{"positions": "rope", "attn_scale": 0.142, "bias": "none", "init_std_qkv": 0.058, "init_std_up": 0.058, "final_lr_fraction": 0.0, "seq_len": 256, "train_tokens": 206100000}
Each number is 200 + 40 x the weight over the matrix's rms, rounded and kept within 0 to 999. Layers, rows and columns count from 0.

# layer 8 MLP up, 512x128, rms 0.112, rows 350-404, columns 0-127
221,199,201,229,203,159,180,203,201,283,211,187,269,157,222,239,194,210,191,216,198,196,236,203,115,161,213,173,218,258,238,200,168,210,281,181,209,192,160,151,192,253,207,154,259,167,195,172,226,143,214,233,155,184,203,248,204,250,230,224,273,172,205,208,173,225,238,197,135,211,272,228,59,238,242,204,207,162,187,207,197,149,216,155,233,165,205,212,147,205,180,291,182,203,259,192,168,211,185,185,207,142,123,201,264,219,287,133,210,190,224,163,212,233,274,119,189,219,176,144,275,164,224,225,217,255,168,245
229,171,240,180,229,110,130,162,188,118,210,188,136,203,197,239,208,302,213,234,202,174,204,216,184,156,194,234,212,196,235,246,181,203,225,178,182,188,218,179,241,185,199,174,150,161,238,130,274,182,215,248,267,219,276,99,237,194,202,196,254,185,167,202,202,143,161,189,157,238,188,212,179,280,202,168,220,176,252,296,222,179,195,241,210,142,194,213,258,169,223,240,202,146,245,196,192,241,210,247,191,229,75,192,124,195,133,145,165,197,157,196,200,230,236,151,199,274,218,207,226,215,213,272,160,235,206,169
110,201,208,233,208,114,206,136,188,258,153,153,213,155,213,200,245,193,257,205,221,200,254,166,241,165,177,191,212,173,217,178,210,234,199,221,159,190,213,184,296,241,221,253,149,124,188,272,200,269,187,222,137,171,224,128,177,152,191,216,225,146,246,189,178,254,222,150,208,247,181,160,204,197,170,169,250,205,166,177,191,209,199,175,232,218,163,217,251,173,171,178,160,125,238,113,196,192,175,213,143,222,211,235,236,317,183,134,155,267,138,176,207,176,200,162,183,181,223,181,251,210,218,223,215,152,258,240
185,212,215,119,125,195,188,206,263,181,160,235,207,261,168,163,154,159,195,146,280,225,254,157,219,185,78,220,218,155,136,217,228,208,223,197,193,243,230,181,188,233,259,129,279,230,235,216,193,153,303,215,227,198,202,191,159,193,218,184,191,139,181,263,215,186,158,195,169,251,231,272,134,147,177,230,188,184,176,162,271,205,246,233,151,179,237,198,187,161,195,256,230,244,229,195,208,269,241,236,208,169,171,246,194,164,269,156,180,238,102,222,165,228,216,187,158,229,185,226,242,234,173,225,234,152,193,192
137,251,158,201,176,94,158,178,156,177,171,175,172,190,223,195,242,194,197,228,152,160,226,120,207,198,175,189,184,221,177,186,181,164,198,228,210,175,181,214,266,229,151,223,188,235,229,185,136,246,207,221,209,234,160,227,157,216,186,217,312,173,301,187,175,219,210,177,225,214,198,172,213,155,218,193,240,121,191,182,273,127,208,117,196,205,183,177,263,177,251,259,221,188,190,173,176,126,110,218,196,165,112,200,160,159,108,147,169,189,225,231,219,152,196,214,196,193,198,169,208,228,324,239,227,200,188,185
172,232,155,257,182,175,193,165,175,182,257,196,209,167,214,222,119,188,157,193,175,200,152,223,128,204,250,148,234,235,197,204,277,204,120,208,174,148,221,193,231,209,143,208,200,170,183,162,212,154,157,202,212,287,207,188,208,213,197,228,175,164,238,223,192,231,148,136,165,282,221,155,207,265,308,195,246,204,220,184,175,126,207,194,263,222,257,210,217,127,146,163,150,169,182,230,209,195,176,213,291,245,191,146,197,172,226,171,182,176,222,204,272,190,257,209,254,189,234,199,223,156,174,185,225,243,216,183
192,169,172,186,205,273,234,160,192,205,238,132,157,106,165,195,208,210,223,76,241,182,250,168,187,244,218,231,162,154,169,181,212,216,152,248,212,155,195,226,227,267,303,199,180,195,144,209,200,196,204,164,175,166,171,189,179,200,177,187,196,217,154,195,235,196,239,189,212,122,207,261,137,171,173,245,195,230,164,205,110,136,200,202,211,204,141,167,232,229,162,229,162,241,223,239,171,237,233,235,199,142,204,175,271,224,236,202,268,185,220,107,204,132,199,178,201,206,250,212,239,217,136,235,147,160,202,180
231,279,227,213,197,168,152,209,98,166,222,179,218,225,288,140,151,203,170,234,183,159,180,168,211,221,180,177,212,262,237,219,192,203,270,218,168,149,179,213,177,179,230,165,248,201,126,189,233,199,276,264,203,182,222,219,221,251,154,160,189,117,211,77,223,193,239,209,183,178,234,206,169,166,226,232,186,260,211,255,215,258,172,178,247,216,155,207,164,232,230,162,128,179,158,209,184,196,241,211,271,161,200,193,166,316,167,203,168,164,200,193,181,213,187,266,188,258,154,230,203,176,153,209,263,162,122,223
190,238,129,242,153,244,262,161,238,260,134,192,266,212,323,279,177,235,194,195,160,170,157,148,289,151,179,184,241,218,163,193,279,213,165,163,222,206,155,174,217,122,175,139,229,156,249,201,228,263,247,286,142,228,180,199,171,185,183,203,195,150,267,177,129,212,149,172,254,211,285,200,146,166,148,181,226,180,260,175,198,120,249,159,218,186,159,213,276,130,221,197,148,215,260,126,225,148,206,208,206,190,163,212,160,260,195,178,219,210,113,211,218,218,264,191,224,201,150,185,188,242,178,134,203,261,169,181
124,160,217,181,262,204,159,202,157,138,221,169,247,195,256,141,162,197,190,156,158,178,69,194,216,217,225,134,226,219,232,200,191,166,187,211,224,219,171,243,150,226,216,239,197,233,187,177,183,251,241,242,203,224,206,250,166,232,239,128,200,228,288,185,287,180,187,246,178,222,232,191,189,197,239,211,268,196,267,218,162,199,218,264,235,199,173,209,221,206,162,245,199,252,84,206,319,222,203,231,216,166,224,208,198,309,191,207,226,164,185,214,153,151,241,257,243,238,211,199,284,159,231,241,142,254,169,243
174,241,193,109,250,197,205,197,179,191,191,186,219,215,199,155,270,245,155,223,166,183,200,225,212,159,219,199,199,203,95,220,150,193,231,305,208,238,175,230,204,227,235,159,227,159,119,221,273,185,167,170,185,206,230,149,126,194,250,186,164,195,250,209,152,252,258,204,135,196,241,132,209,251,200,230,227,161,221,192,223,176,210,209,159,191,226,160,192,217,211,222,237,234,219,185,212,271,183,204,190,232,154,167,177,188,245,284,203,212,161,197,230,196,252,150,139,260,165,242,179,231,243,205,224,191,200,89
232,242,251,250,200,218,238,136,192,203,190,169,201,105,132,174,220,171,233,180,189,186,230,228,240,227,205,134,202,183,241,242,187,151,244,136,249,90,176,235,226,227,284,190,229,205,208,239,152,241,209,165,235,206,111,217,256,193,179,221,211,173,208,151,254,198,220,189,234,241,246,193,180,240,171,179,212,183,249,163,204,145,256,244,162,228,122,104,170,192,252,165,202,182,191,202,175,189,232,226,188,218,194,183,155,217,270,199,167,129,220,245,247,292,166,181,295,196,215,174,211,169,257,197,212,225,183,182
200,229,168,164,218,235,144,128,158,232,171,210,184,196,263,274,197,199,184,204,229,202,288,126,140,214,136,177,200,192,243,213,213,225,114,181,163,209,190,106,206,137,206,229,191,222,195,213,180,227,153,135,168,204,148,226,183,168,183,202,204,193,146,174,214,198,187,187,255,223,237,138,164,109,156,220,184,201,244,133,219,245,147,166,180,171,155,244,189,192,144,214,204,216,225,206,189,179,177,254,147,209,182,194,157,183,195,177,176,207,95,161,222,230,246,230,205,223,218,205,155,216,269,120,247,231,214,160
252,182,218,244,192,191,231,230,116,224,195,235,208,145,160,260,225,207,165,168,251,105,277,110,128,224,294,140,163,210,169,223,220,163,205,191,179,199,222,174,184,259,184,149,282,176,185,266,208,185,257,146,223,245,186,148,256,224,181,220,174,277,232,172,52,172,243,159,233,285,206,122,191,221,165,200,220,244,234,165,201,215,190,168,229,215,191,166,204,210,133,131,202,187,153,238,230,199,288,251,230,249,210,198,213,118,226,263,175,189,202,216,106,184,172,205,162,246,176,191,202,218,212,284,209,191,201,185
174,189,248,209,196,154,177,245,161,150,189,213,260,221,216,185,186,228,237,198,181,233,151,227,210,215,197,175,247,171,202,154,190,225,177,203,196,197,195,159,213,224,244,232,177,203,216,141,228,219,228,203,227,178,155,161,211,242,237,131,208,257,224,217,243,153,235,196,138,233,272,187,219,175,249,217,189,126,236,205,238,182,245,257,186,261,211,204,154,167,280,186,238,244,152,163,154,184,257,200,232,251,140,222,180,222,267,154,232,172,190,167,225,148,142,137,185,157,160,240,260,146,265,201,160,168,195,159
166,149,255,134,180,187,138,231,196,210,170,241,259,245,236,186,231,203,241,236,97,101,139,185,206,223,159,87,252,252,114,190,207,134,212,188,167,163,173,192,146,181,193,146,180,210,256,294,219,233,193,199,195,271,162,160,165,243,254,147,220,191,153,269,223,155,217,226,160,207,230,157,246,195,192,236,204,190,186,225,230,184,147,252,273,207,166,164,221,214,262,181,210,221,220,175,179,247,204,219,133,198,160,220,154,189,141,219,267,112,254,153,197,237,164,91,308,242,194,204,245,258,266,220,159,194,250,162
179,170,171,189,232,223,227,163,231,180,222,219,107,175,135,190,212,207,191,215,232,283,163,137,250,195,221,215,256,71,149,153,113,182,113,234,155,140,169,194,205,263,262,152,118,189,201,130,230,255,175,166,202,238,200,177,202,201,266,222,185,195,197,247,156,239,103,179,207,169,297,192,182,252,205,242,206,200,266,198,176,233,203,263,223,194,200,170,178,179,221,226,186,206,205,136,219,107,198,203,208,186,179,260,224,166,227,266,220,92,243,203,188,145,232,217,192,223,136,193,188,155,217,181,275,199,241,268
179,286,253,204,212,202,198,145,195,160,173,233,228,217,227,119,167,192,228,171,201,202,199,197,177,243,226,195,161,172,233,181,244,190,104,161,186,201,177,174,248,202,207,133,201,225,188,110,172,194,193,200,211,180,225,196,248,217,260,246,199,211,192,213,193,214,268,193,206,170,170,157,172,202,120,240,164,246,224,206,212,238,227,203,214,99,221,182,148,169,141,185,171,292,177,207,226,277,179,229,230,180,202,235,243,202,180,201,164,142,192,221,221,212,276,216,147,233,208,232,209,207,236,231,172,281,185,160
205,199,227,160,227,166,215,154,201,162,180,241,211,95,190,125,210,206,168,142,192,159,206,176,125,191,125,117,207,221,162,223,288,169,192,200,218,186,178,246,151,211,200,203,169,166,182,157,163,248,178,151,122,182,254,236,160,251,195,152,208,241,250,166,112,178,179,194,169,217,150,187,198,222,222,191,220,227,143,179,189,274,167,211,236,218,186,158,231,225,212,234,138,191,201,238,124,209,184,179,209,154,267,211,182,200,217,248,152,213,227,230,121,210,230,221,299,254,187,203,226,258,190,179,184,174,206,268
273,137,241,188,258,275,200,167,272,163,144,236,156,169,223,237,197,176,180,193,196,206,231,209,204,147,209,226,168,135,145,234,216,154,202,219,177,145,152,113,162,175,266,161,211,154,217,155,166,218,161,188,245,213,228,155,240,170,191,255,211,220,208,178,199,302,116,164,206,239,221,200,225,142,201,122,150,132,246,237,159,259,188,319,272,226,181,241,189,156,193,161,196,167,259,218,111,223,276,248,230,241,191,218,227,125,215,211,194,207,239,225,237,208,203,189,178,135,211,255,152,141,187,215,229,164,219,173
200,226,227,233,172,175,259,188,205,173,167,232,234,139,201,184,174,158,183,219,170,258,159,212,227,177,267,188,223,262,108,150,261,239,173,172,193,199,159,222,181,175,204,143,162,225,216,203,260,136,184,158,257,139,192,196,233,215,209,184,244,211,155,218,264,235,181,179,277,233,203,263,175,182,200,183,160,241,221,262,166,182,268,232,203,219,226,172,224,149,146,213,214,262,225,164,184,232,186,203,277,164,193,186,244,200,169,188,150,181,207,206,220,182,172,135,241,204,211,218,208,183,165,168,208,255,228,208
212,192,257,186,176,201,225,215,159,211,163,242,160,108,179,204,164,167,244,202,171,173,216,211,279,241,159,168,212,151,204,193,121,204,216,219,112,174,209,199,193,184,183,147,157,176,219,265,213,221,204,133,243,217,208,182,184,240,232,175,211,197,198,193,176,169,135,154,190,226,114,246,201,216,130,225,193,239,234,213,191,184,158,193,152,140,245,235,250,252,144,143,210,170,184,187,251,169,176,224,183,211,219,223,226,129,170,216,157,145,84,248,156,190,252,146,139,138,75,208,175,210,208,92,242,180,197,242
159,192,192,237,226,97,189,163,129,196,123,218,218,209,201,218,204,147,186,224,257,214,211,170,185,260,194,196,204,214,208,168,252,190,215,241,132,181,179,149,230,208,308,200,187,220,235,268,182,199,186,202,210,264,231,160,187,129,202,199,221,162,162,154,236,217,165,235,198,211,180,202,219,238,188,229,157,177,227,199,289,232,217,194,236,183,183,198,256,187,241,200,149,250,209,172,238,160,184,210,191,210,169,215,214,218,191,178,298,240,218,208,263,131,207,210,231,201,222,215,198,171,203,238,179,246,211,141
216,105,190,224,156,254,188,276,168,223,279,249,193,181,228,163,165,254,126,184,129,161,144,155,200,175,207,212,241,153,163,224,218,212,239,258,173,205,209,207,180,285,199,189,185,187,187,234,160,234,210,228,238,191,170,254,217,123,264,242,269,115,176,205,169,152,188,134,230,173,267,212,106,142,172,202,224,172,229,170,250,153,262,217,230,262,228,222,172,113,202,159,238,198,197,117,181,228,211,153,188,170,194,189,207,211,300,222,205,204,204,193,209,187,227,145,215,197,170,192,153,191,150,178,187,276,154,227
205,191,241,201,119,210,186,237,190,193,206,202,248,227,245,221,194,151,187,144,196,191,159,132,196,143,200,189,241,247,177,243,238,241,196,211,156,159,173,211,239,241,207,222,170,198,213,158,229,233,196,210,226,166,153,135,224,197,188,215,186,218,261,264,239,196,223,235,228,166,172,171,174,184,205,270,196,218,278,275,191,274,180,217,197,234,210,188,156,166,219,203,244,164,247,228,235,154,156,241,170,215,150,301,238,109,221,225,216,165,255,242,264,200,121,257,255,250,212,241,177,208,193,164,184,215,140,197
235,224,220,181,200,158,265,215,261,148,187,194,130,138,209,233,217,215,298,180,182,233,233,149,216,152,227,130,193,194,156,211,228,216,184,152,202,197,172,192,148,160,204,161,182,184,240,331,269,159,143,188,195,114,206,197,208,218,254,204,202,192,152,204,275,233,214,177,189,255,195,277,121,189,208,195,166,200,174,202,180,203,271,163,198,158,191,236,249,161,213,172,210,185,155,143,162,238,223,238,248,103,172,189,181,239,248,138,212,210,242,204,279,196,293,134,225,138,181,224,151,147,148,254,178,192,178,265
112,229,198,243,269,253,134,194,231,182,224,180,207,155,165,157,172,193,169,203,137,198,199,185,174,192,201,93,189,206,202,200,192,146,144,191,227,179,192,215,162,217,258,223,202,131,201,191,238,157,191,222,248,162,226,244,267,211,171,183,185,197,210,136,202,149,217,173,188,221,107,193,189,243,262,256,162,271,178,170,247,140,153,167,232,156,168,285,149,276,183,189,176,215,151,129,157,201,258,201,187,162,226,198,215,177,168,237,165,128,193,216,196,168,180,172,247,238,143,199,217,182,222,144,178,132,180,238
142,165,214,207,219,193,215,229,195,232,217,158,217,228,223,201,114,152,216,213,198,134,233,146,180,177,230,168,197,245,88,212,198,222,190,265,218,263,125,204,120,217,239,98,178,189,196,194,179,194,142,223,197,201,171,207,201,184,216,243,213,179,239,200,257,238,134,194,206,188,229,228,294,220,125,285,213,141,235,156,252,144,178,187,199,176,207,149,199,201,264,240,229,166,169,235,173,190,229,156,222,240,195,205,170,270,251,224,186,214,219,162,182,214,241,184,243,206,206,218,196,236,169,204,187,222,209,175
227,227,242,162,200,218,125,250,178,189,207,225,176,231,146,152,217,209,164,202,123,234,176,149,186,156,185,167,210,146,191,244,157,167,218,196,186,272,112,150,99,214,178,242,152,217,209,209,225,223,204,139,243,162,164,187,185,291,275,246,296,251,135,227,213,208,209,201,230,262,167,242,113,212,255,234,168,158,188,240,210,188,284,219,195,167,282,219,214,164,231,196,214,181,119,184,227,247,211,190,224,262,214,214,202,165,227,198,221,167,213,302,197,283,231,183,194,248,171,181,176,193,203,125,265,238,224,175
198,193,215,236,307,174,168,205,204,192,202,246,173,129,190,158,157,175,160,196,195,206,164,200,205,191,197,264,179,185,32,211,232,212,180,233,199,224,147,204,278,249,242,125,170,204,222,234,99,124,207,171,150,178,246,176,153,215,194,166,243,210,236,239,168,227,227,197,223,196,197,137,208,197,163,216,188,185,177,222,184,178,172,127,199,267,224,259,185,192,193,161,213,240,139,160,221,182,185,196,207,221,242,213,148,209,200,234,183,198,228,230,159,159,197,197,222,268,264,218,180,208,183,156,174,206,185,138
168,154,210,267,292,203,235,222,235,199,231,277,231,242,242,204,218,208,187,184,206,179,228,207,162,192,163,214,262,222,163,126,187,238,286,215,218,194,165,110,220,150,210,226,191,207,204,276,213,188,181,182,235,177,226,233,190,236,205,222,230,155,196,221,177,244,203,228,258,250,130,205,218,174,180,227,315,204,255,244,193,163,253,174,259,161,157,210,138,214,160,183,203,264,174,211,149,223,195,140,217,221,173,229,201,232,218,144,201,197,222,106,169,139,206,226,218,221,140,198,201,257,139,283,215,193,223,214
218,239,213,236,182,245,249,145,254,222,121,266,245,197,259,209,217,220,214,231,212,170,212,204,150,210,219,188,189,113,200,223,190,147,232,201,183,224,200,183,271,230,132,223,168,182,166,204,202,204,184,186,181,238,124,201,203,255,182,158,225,248,217,95,178,208,191,144,207,173,143,166,223,187,244,175,198,188,155,190,175,211,268,234,192,142,150,254,182,226,193,237,123,198,232,90,238,196,234,225,221,125,186,175,222,167,174,258,218,203,266,292,243,210,179,179,232,178,245,156,223,177,262,244,189,184,205,198
242,242,179,165,216,225,190,209,160,197,269,157,131,219,257,253,248,221,206,214,156,257,162,205,217,127,224,212,170,212,235,193,135,157,249,261,126,167,205,239,212,209,256,181,220,199,224,173,155,221,256,204,185,240,138,134,200,194,240,178,194,233,231,235,213,185,243,220,195,246,207,270,254,199,164,228,142,203,173,315,233,161,204,217,205,208,236,235,217,227,227,148,242,191,234,255,189,182,210,221,211,192,237,307,190,188,155,191,259,183,214,171,245,209,176,226,175,180,258,190,128,197,166,103,176,231,181,148
171,190,240,201,163,160,156,259,234,200,204,200,284,204,210,245,182,186,300,159,179,234,176,194,162,184,214,192,178,147,182,151,276,180,118,202,239,226,177,149,255,215,164,217,237,169,238,202,228,220,155,184,116,175,198,140,289,198,211,206,157,228,153,187,154,228,239,162,177,216,172,193,141,290,169,225,262,155,184,135,172,228,168,196,224,209,148,260,184,235,233,208,120,102,136,171,211,334,182,182,205,193,131,197,222,224,202,184,149,160,234,208,253,154,206,201,203,130,225,151,197,163,199,287,248,103,162,196
157,189,209,204,261,215,217,146,236,177,169,257,167,218,210,231,201,153,236,182,228,153,184,273,245,133,233,151,180,181,163,162,205,179,256,196,126,186,207,216,199,211,215,250,256,277,181,232,155,241,227,164,238,217,199,202,176,201,230,181,215,165,158,165,235,227,181,224,204,228,233,194,201,219,130,195,162,133,210,167,194,142,164,161,232,143,213,173,222,172,180,218,238,135,219,201,242,247,217,243,220,186,204,136,179,219,254,204,256,182,265,140,237,249,261,161,163,306,145,206,190,225,154,236,219,183,153,187
197,193,205,191,206,301,208,216,175,250,158,215,180,185,244,134,199,262,200,146,210,248,174,140,160,131,234,137,292,157,195,199,171,166,263,168,223,179,212,188,204,194,222,203,221,228,147,157,298,218,179,206,160,231,248,177,206,217,203,182,244,197,239,216,201,237,195,223,185,187,176,205,172,178,217,219,232,214,241,212,217,298,183,162,231,121,178,205,197,205,169,233,173,223,236,188,245,221,217,202,222,261,227,175,146,224,230,225,255,132,227,163,207,248,176,164,309,168,195,192,79,274,193,230,201,135,204,166
150,164,227,287,213,212,248,191,236,199,212,130,182,106,277,203,206,210,254,195,155,191,215,200,205,139,290,252,258,127,134,255,194,183,174,208,152,161,172,228,258,186,246,242,189,111,192,225,173,302,103,165,99,317,139,214,228,159,268,254,198,132,185,205,215,204,172,187,142,298,212,165,162,119,215,212,221,164,202,287,201,210,217,231,205,213,216,227,197,212,247,189,210,264,239,173,189,147,172,272,182,163,251,117,251,198,214,210,232,156,178,176,157,171,183,218,206,202,270,255,269,163,202,118,155,125,260,191
214,206,185,261,161,183,213,251,94,206,221,249,191,206,238,176,189,160,155,228,175,181,182,173,212,202,231,150,169,185,170,162,181,268,173,212,173,242,183,94,246,163,246,271,247,148,156,224,135,350,236,159,252,199,165,193,196,205,148,150,170,198,213,171,177,177,189,232,192,249,197,172,255,198,122,165,188,242,94,233,217,213,199,242,260,148,234,183,176,175,168,156,130,204,173,125,230,188,167,222,225,198,152,240,199,169,123,193,205,144,186,217,208,207,231,204,200,331,201,217,246,195,218,242,244,161,242,261
172,187,227,93,180,188,182,195,227,85,162,282,204,159,193,151,230,235,188,154,192,196,136,208,161,170,176,173,230,183,232,165,144,183,227,185,166,258,189,241,229,285,217,257,146,201,209,185,209,214,167,242,248,255,242,153,173,217,191,183,200,224,189,179,191,175,201,223,254,173,227,172,215,157,230,161,186,167,174,197,218,166,196,276,260,199,196,199,169,173,226,237,259,174,212,244,174,172,275,260,204,118,142,121,176,179,207,226,187,166,140,207,191,178,174,189,202,165,183,183,122,179,156,216,193,209,181,244
212,212,147,196,181,108,199,169,224,225,187,189,280,185,235,263,144,138,247,196,143,286,187,243,201,170,159,167,185,159,226,100,139,162,211,204,184,200,230,195,183,249,274,164,215,259,183,238,178,168,228,207,231,211,223,242,266,154,282,198,195,220,206,139,211,217,168,112,193,177,255,241,183,220,238,200,138,158,121,213,289,185,158,227,223,180,193,158,202,217,175,183,238,215,195,235,231,184,264,233,252,184,235,233,173,176,171,211,206,177,217,254,143,151,197,182,228,179,202,152,201,169,127,264,224,220,216,180
210,193,178,278,234,211,239,168,265,209,158,226,168,197,272,133,157,237,208,210,216,194,227,194,209,210,201,165,197,231,219,268,128,257,261,191,164,209,266,226,197,268,202,170,171,129,224,253,125,146,155,240,175,185,203,236,244,210,146,216,172,120,238,211,169,176,196,189,228,215,223,214,223,182,193,239,200,123,171,242,206,117,159,279,167,208,216,239,193,181,183,255,194,276,134,237,218,115,160,266,234,221,210,171,212,180,181,205,173,191,151,174,244,220,188,189,250,201,174,193,275,227,173,130,230,216,145,251
123,175,277,147,197,243,178,253,199,148,270,181,154,216,144,217,247,225,244,114,213,200,189,208,131,232,177,163,196,205,136,155,203,238,220,234,221,168,168,297,280,161,195,238,195,185,193,210,173,209,174,130,141,212,150,214,141,191,116,261,221,218,167,251,262,234,144,159,186,170,206,184,187,172,128,331,282,208,204,198,165,126,156,208,290,124,220,192,153,164,301,174,269,222,209,264,209,205,194,223,163,247,188,137,176,169,191,274,233,193,242,198,201,171,218,215,197,174,149,178,236,199,177,181,190,202,140,163
216,207,159,247,196,195,253,270,205,260,110,183,238,214,226,218,250,252,219,194,183,153,142,168,178,201,145,257,241,239,203,265,181,190,195,240,218,160,248,152,232,186,148,131,186,197,191,188,179,132,157,165,208,258,210,242,242,205,225,218,222,213,243,148,222,234,131,290,238,235,168,151,257,266,143,215,168,221,160,143,242,214,207,169,239,222,159,229,240,276,140,175,202,179,218,227,241,203,224,302,275,194,174,232,125,198,218,219,181,257,205,87,197,136,218,163,214,165,194,126,150,241,257,131,157,194,248,200
221,152,181,193,179,154,228,176,220,150,221,146,192,178,166,138,273,169,163,229,221,278,189,147,206,214,210,222,217,219,213,264,219,142,183,190,200,169,223,240,190,212,183,256,196,148,132,232,240,182,225,162,295,193,157,228,282,168,169,254,130,166,149,253,213,261,232,172,180,211,137,171,149,177,206,236,234,210,256,166,208,195,173,187,215,200,188,191,182,203,212,150,234,243,281,153,183,186,226,225,215,249,204,231,217,232,164,172,191,252,137,246,148,201,199,215,176,246,244,229,165,164,231,145,238,142,213,192
167,174,186,190,134,209,160,191,255,246,169,214,222,215,228,246,185,250,148,220,279,213,156,224,220,248,219,177,213,166,191,241,191,234,246,206,174,178,322,157,152,186,167,110,242,188,135,279,228,214,144,155,255,203,275,152,233,163,298,134,218,184,275,179,215,210,133,202,236,229,238,154,127,215,272,225,222,223,276,204,217,200,252,118,160,126,147,154,255,168,137,233,208,164,247,237,152,266,123,289,245,171,201,205,131,112,202,151,137,228,142,207,218,111,169,184,91,209,183,210,231,231,181,184,192,214,191,158
184,180,186,203,232,198,164,230,154,224,108,263,227,192,184,216,172,178,242,201,212,234,134,249,227,150,185,230,247,183,204,196,277,147,221,166,149,210,180,225,222,237,291,154,224,211,129,226,203,122,195,246,247,247,145,242,204,198,159,197,236,232,184,205,264,170,218,197,238,237,231,165,240,235,240,233,180,135,261,162,217,221,203,189,155,195,199,174,224,133,223,183,203,237,177,264,172,223,196,157,191,247,216,235,155,208,233,231,237,148,162,179,167,226,288,224,203,204,206,160,258,221,176,213,194,159,269,185
149,209,187,189,187,248,221,208,219,178,220,172,217,156,143,220,164,149,150,176,217,207,166,245,228,215,211,266,180,206,213,195,243,137,179,197,204,254,171,137,203,257,207,120,197,184,214,223,212,177,225,242,240,215,93,212,181,206,186,184,219,251,267,281,205,228,207,246,248,185,185,154,147,243,202,196,219,151,172,258,208,242,174,134,201,209,257,162,185,200,209,175,256,217,67,198,226,196,217,261,239,136,221,264,174,233,128,190,253,175,241,168,224,180,223,211,261,222,205,184,207,147,181,114,246,135,209,202
232,156,175,170,156,198,118,194,177,142,203,169,185,172,208,176,130,219,228,200,229,227,191,143,191,150,206,180,241,212,196,323,205,175,196,164,200,172,298,201,143,139,190,157,169,152,149,243,192,191,161,295,210,180,187,207,247,221,208,189,167,197,227,229,243,218,174,207,203,173,225,175,167,221,229,173,177,251,260,137,192,66,214,276,264,173,226,211,262,231,227,195,190,179,262,219,83,143,192,205,160,224,184,161,192,198,91,233,224,197,201,224,171,177,196,246,223,175,139,219,213,231,183,199,192,184,259,315
203,288,185,178,172,162,177,245,221,211,156,167,205,192,183,223,220,109,317,207,214,171,81,181,114,151,193,163,243,219,197,237,176,209,197,223,207,166,281,161,177,251,112,160,206,140,195,115,209,230,201,199,152,272,181,140,246,166,173,223,244,187,232,246,245,174,203,192,205,206,224,216,228,250,172,235,200,210,213,187,146,108,200,154,192,196,191,179,121,205,204,269,242,187,268,195,222,198,246,223,194,182,229,198,235,132,215,164,131,187,230,260,165,153,161,245,242,212,240,210,241,262,213,193,210,189,201,181
234,171,180,128,82,178,203,235,181,213,198,215,220,229,198,256,218,112,160,185,129,186,128,167,204,227,192,167,122,218,163,221,176,198,195,185,193,146,278,133,164,300,164,70,189,158,173,168,176,232,267,215,229,165,114,230,243,233,284,202,203,226,211,237,203,209,229,205,248,278,306,232,169,219,172,256,175,241,173,167,208,198,186,152,161,225,300,184,205,185,268,220,171,255,170,143,211,180,241,185,138,231,168,198,262,187,247,146,175,190,229,183,240,184,217,138,201,186,221,149,288,158,213,191,192,197,191,210
244,210,223,207,238,131,245,192,221,235,169,174,119,147,253,222,196,246,229,250,214,180,179,228,163,217,190,229,260,199,191,208,174,234,214,228,128,171,188,208,205,204,283,146,208,212,110,228,169,227,126,234,207,197,247,188,293,108,124,223,170,203,230,150,187,288,201,187,190,200,195,169,220,202,156,176,210,139,186,214,214,243,159,278,187,195,237,235,284,92,169,201,136,199,261,168,170,144,226,232,211,163,203,255,186,189,189,237,119,200,166,187,214,98,239,256,247,284,115,149,213,262,137,155,318,217,192,210
219,210,252,166,213,187,207,194,145,167,185,220,175,207,190,137,146,189,185,221,154,227,195,224,186,138,189,191,222,204,165,262,235,141,175,136,175,236,173,132,165,154,218,187,240,209,211,260,138,241,186,194,268,187,289,241,194,178,215,237,191,196,132,216,169,198,143,272,136,213,177,212,163,208,230,177,196,201,203,302,203,160,238,183,200,174,229,174,171,201,301,199,162,231,232,212,262,241,154,251,157,165,133,242,180,163,126,194,258,222,162,186,144,225,228,149,143,163,295,202,212,107,217,158,211,111,202,253
190,194,182,188,225,262,248,190,238,135,190,192,173,171,173,177,175,206,182,149,126,273,179,257,191,120,277,223,229,225,140,220,212,217,186,212,210,139,154,214,170,243,227,237,204,169,245,328,203,245,192,255,231,178,247,214,166,232,140,183,252,232,210,198,144,182,226,205,203,145,217,203,277,142,221,178,177,277,202,248,172,196,174,255,109,232,209,237,228,154,214,209,247,234,223,219,172,191,253,249,220,209,237,205,218,177,159,222,246,244,104,176,205,207,182,172,175,165,217,225,183,215,214,113,188,168,186,252
236,175,180,230,198,125,174,155,191,211,169,198,236,211,209,206,261,208,239,226,131,173,197,180,202,164,209,263,166,267,248,223,227,197,147,176,185,155,157,195,204,151,192,229,204,229,185,220,216,170,171,233,224,207,160,245,169,261,226,174,253,165,228,278,177,159,258,144,162,228,219,257,221,213,142,257,208,208,202,186,191,284,192,174,188,185,190,264,177,115,209,306,204,172,212,164,276,195,182,306,189,195,185,230,209,270,208,229,250,173,179,172,112,190,272,171,182,87,161,161,211,199,186,194,204,265,221,219
143,159,158,217,188,178,218,163,205,180,215,97,198,179,337,253,267,215,152,205,194,202,259,246,269,168,225,162,165,264,208,298,173,217,161,206,184,177,176,227,179,214,291,150,217,138,185,232,159,187,201,163,218,193,235,133,215,126,121,223,211,115,324,211,200,205,238,155,199,185,289,202,232,232,240,200,202,150,284,124,226,189,176,231,238,232,144,290,270,211,201,229,161,179,186,175,251,198,201,165,162,177,182,234,213,201,174,227,154,263,202,201,220,159,234,163,207,188,152,216,154,186,181,136,166,65,280,218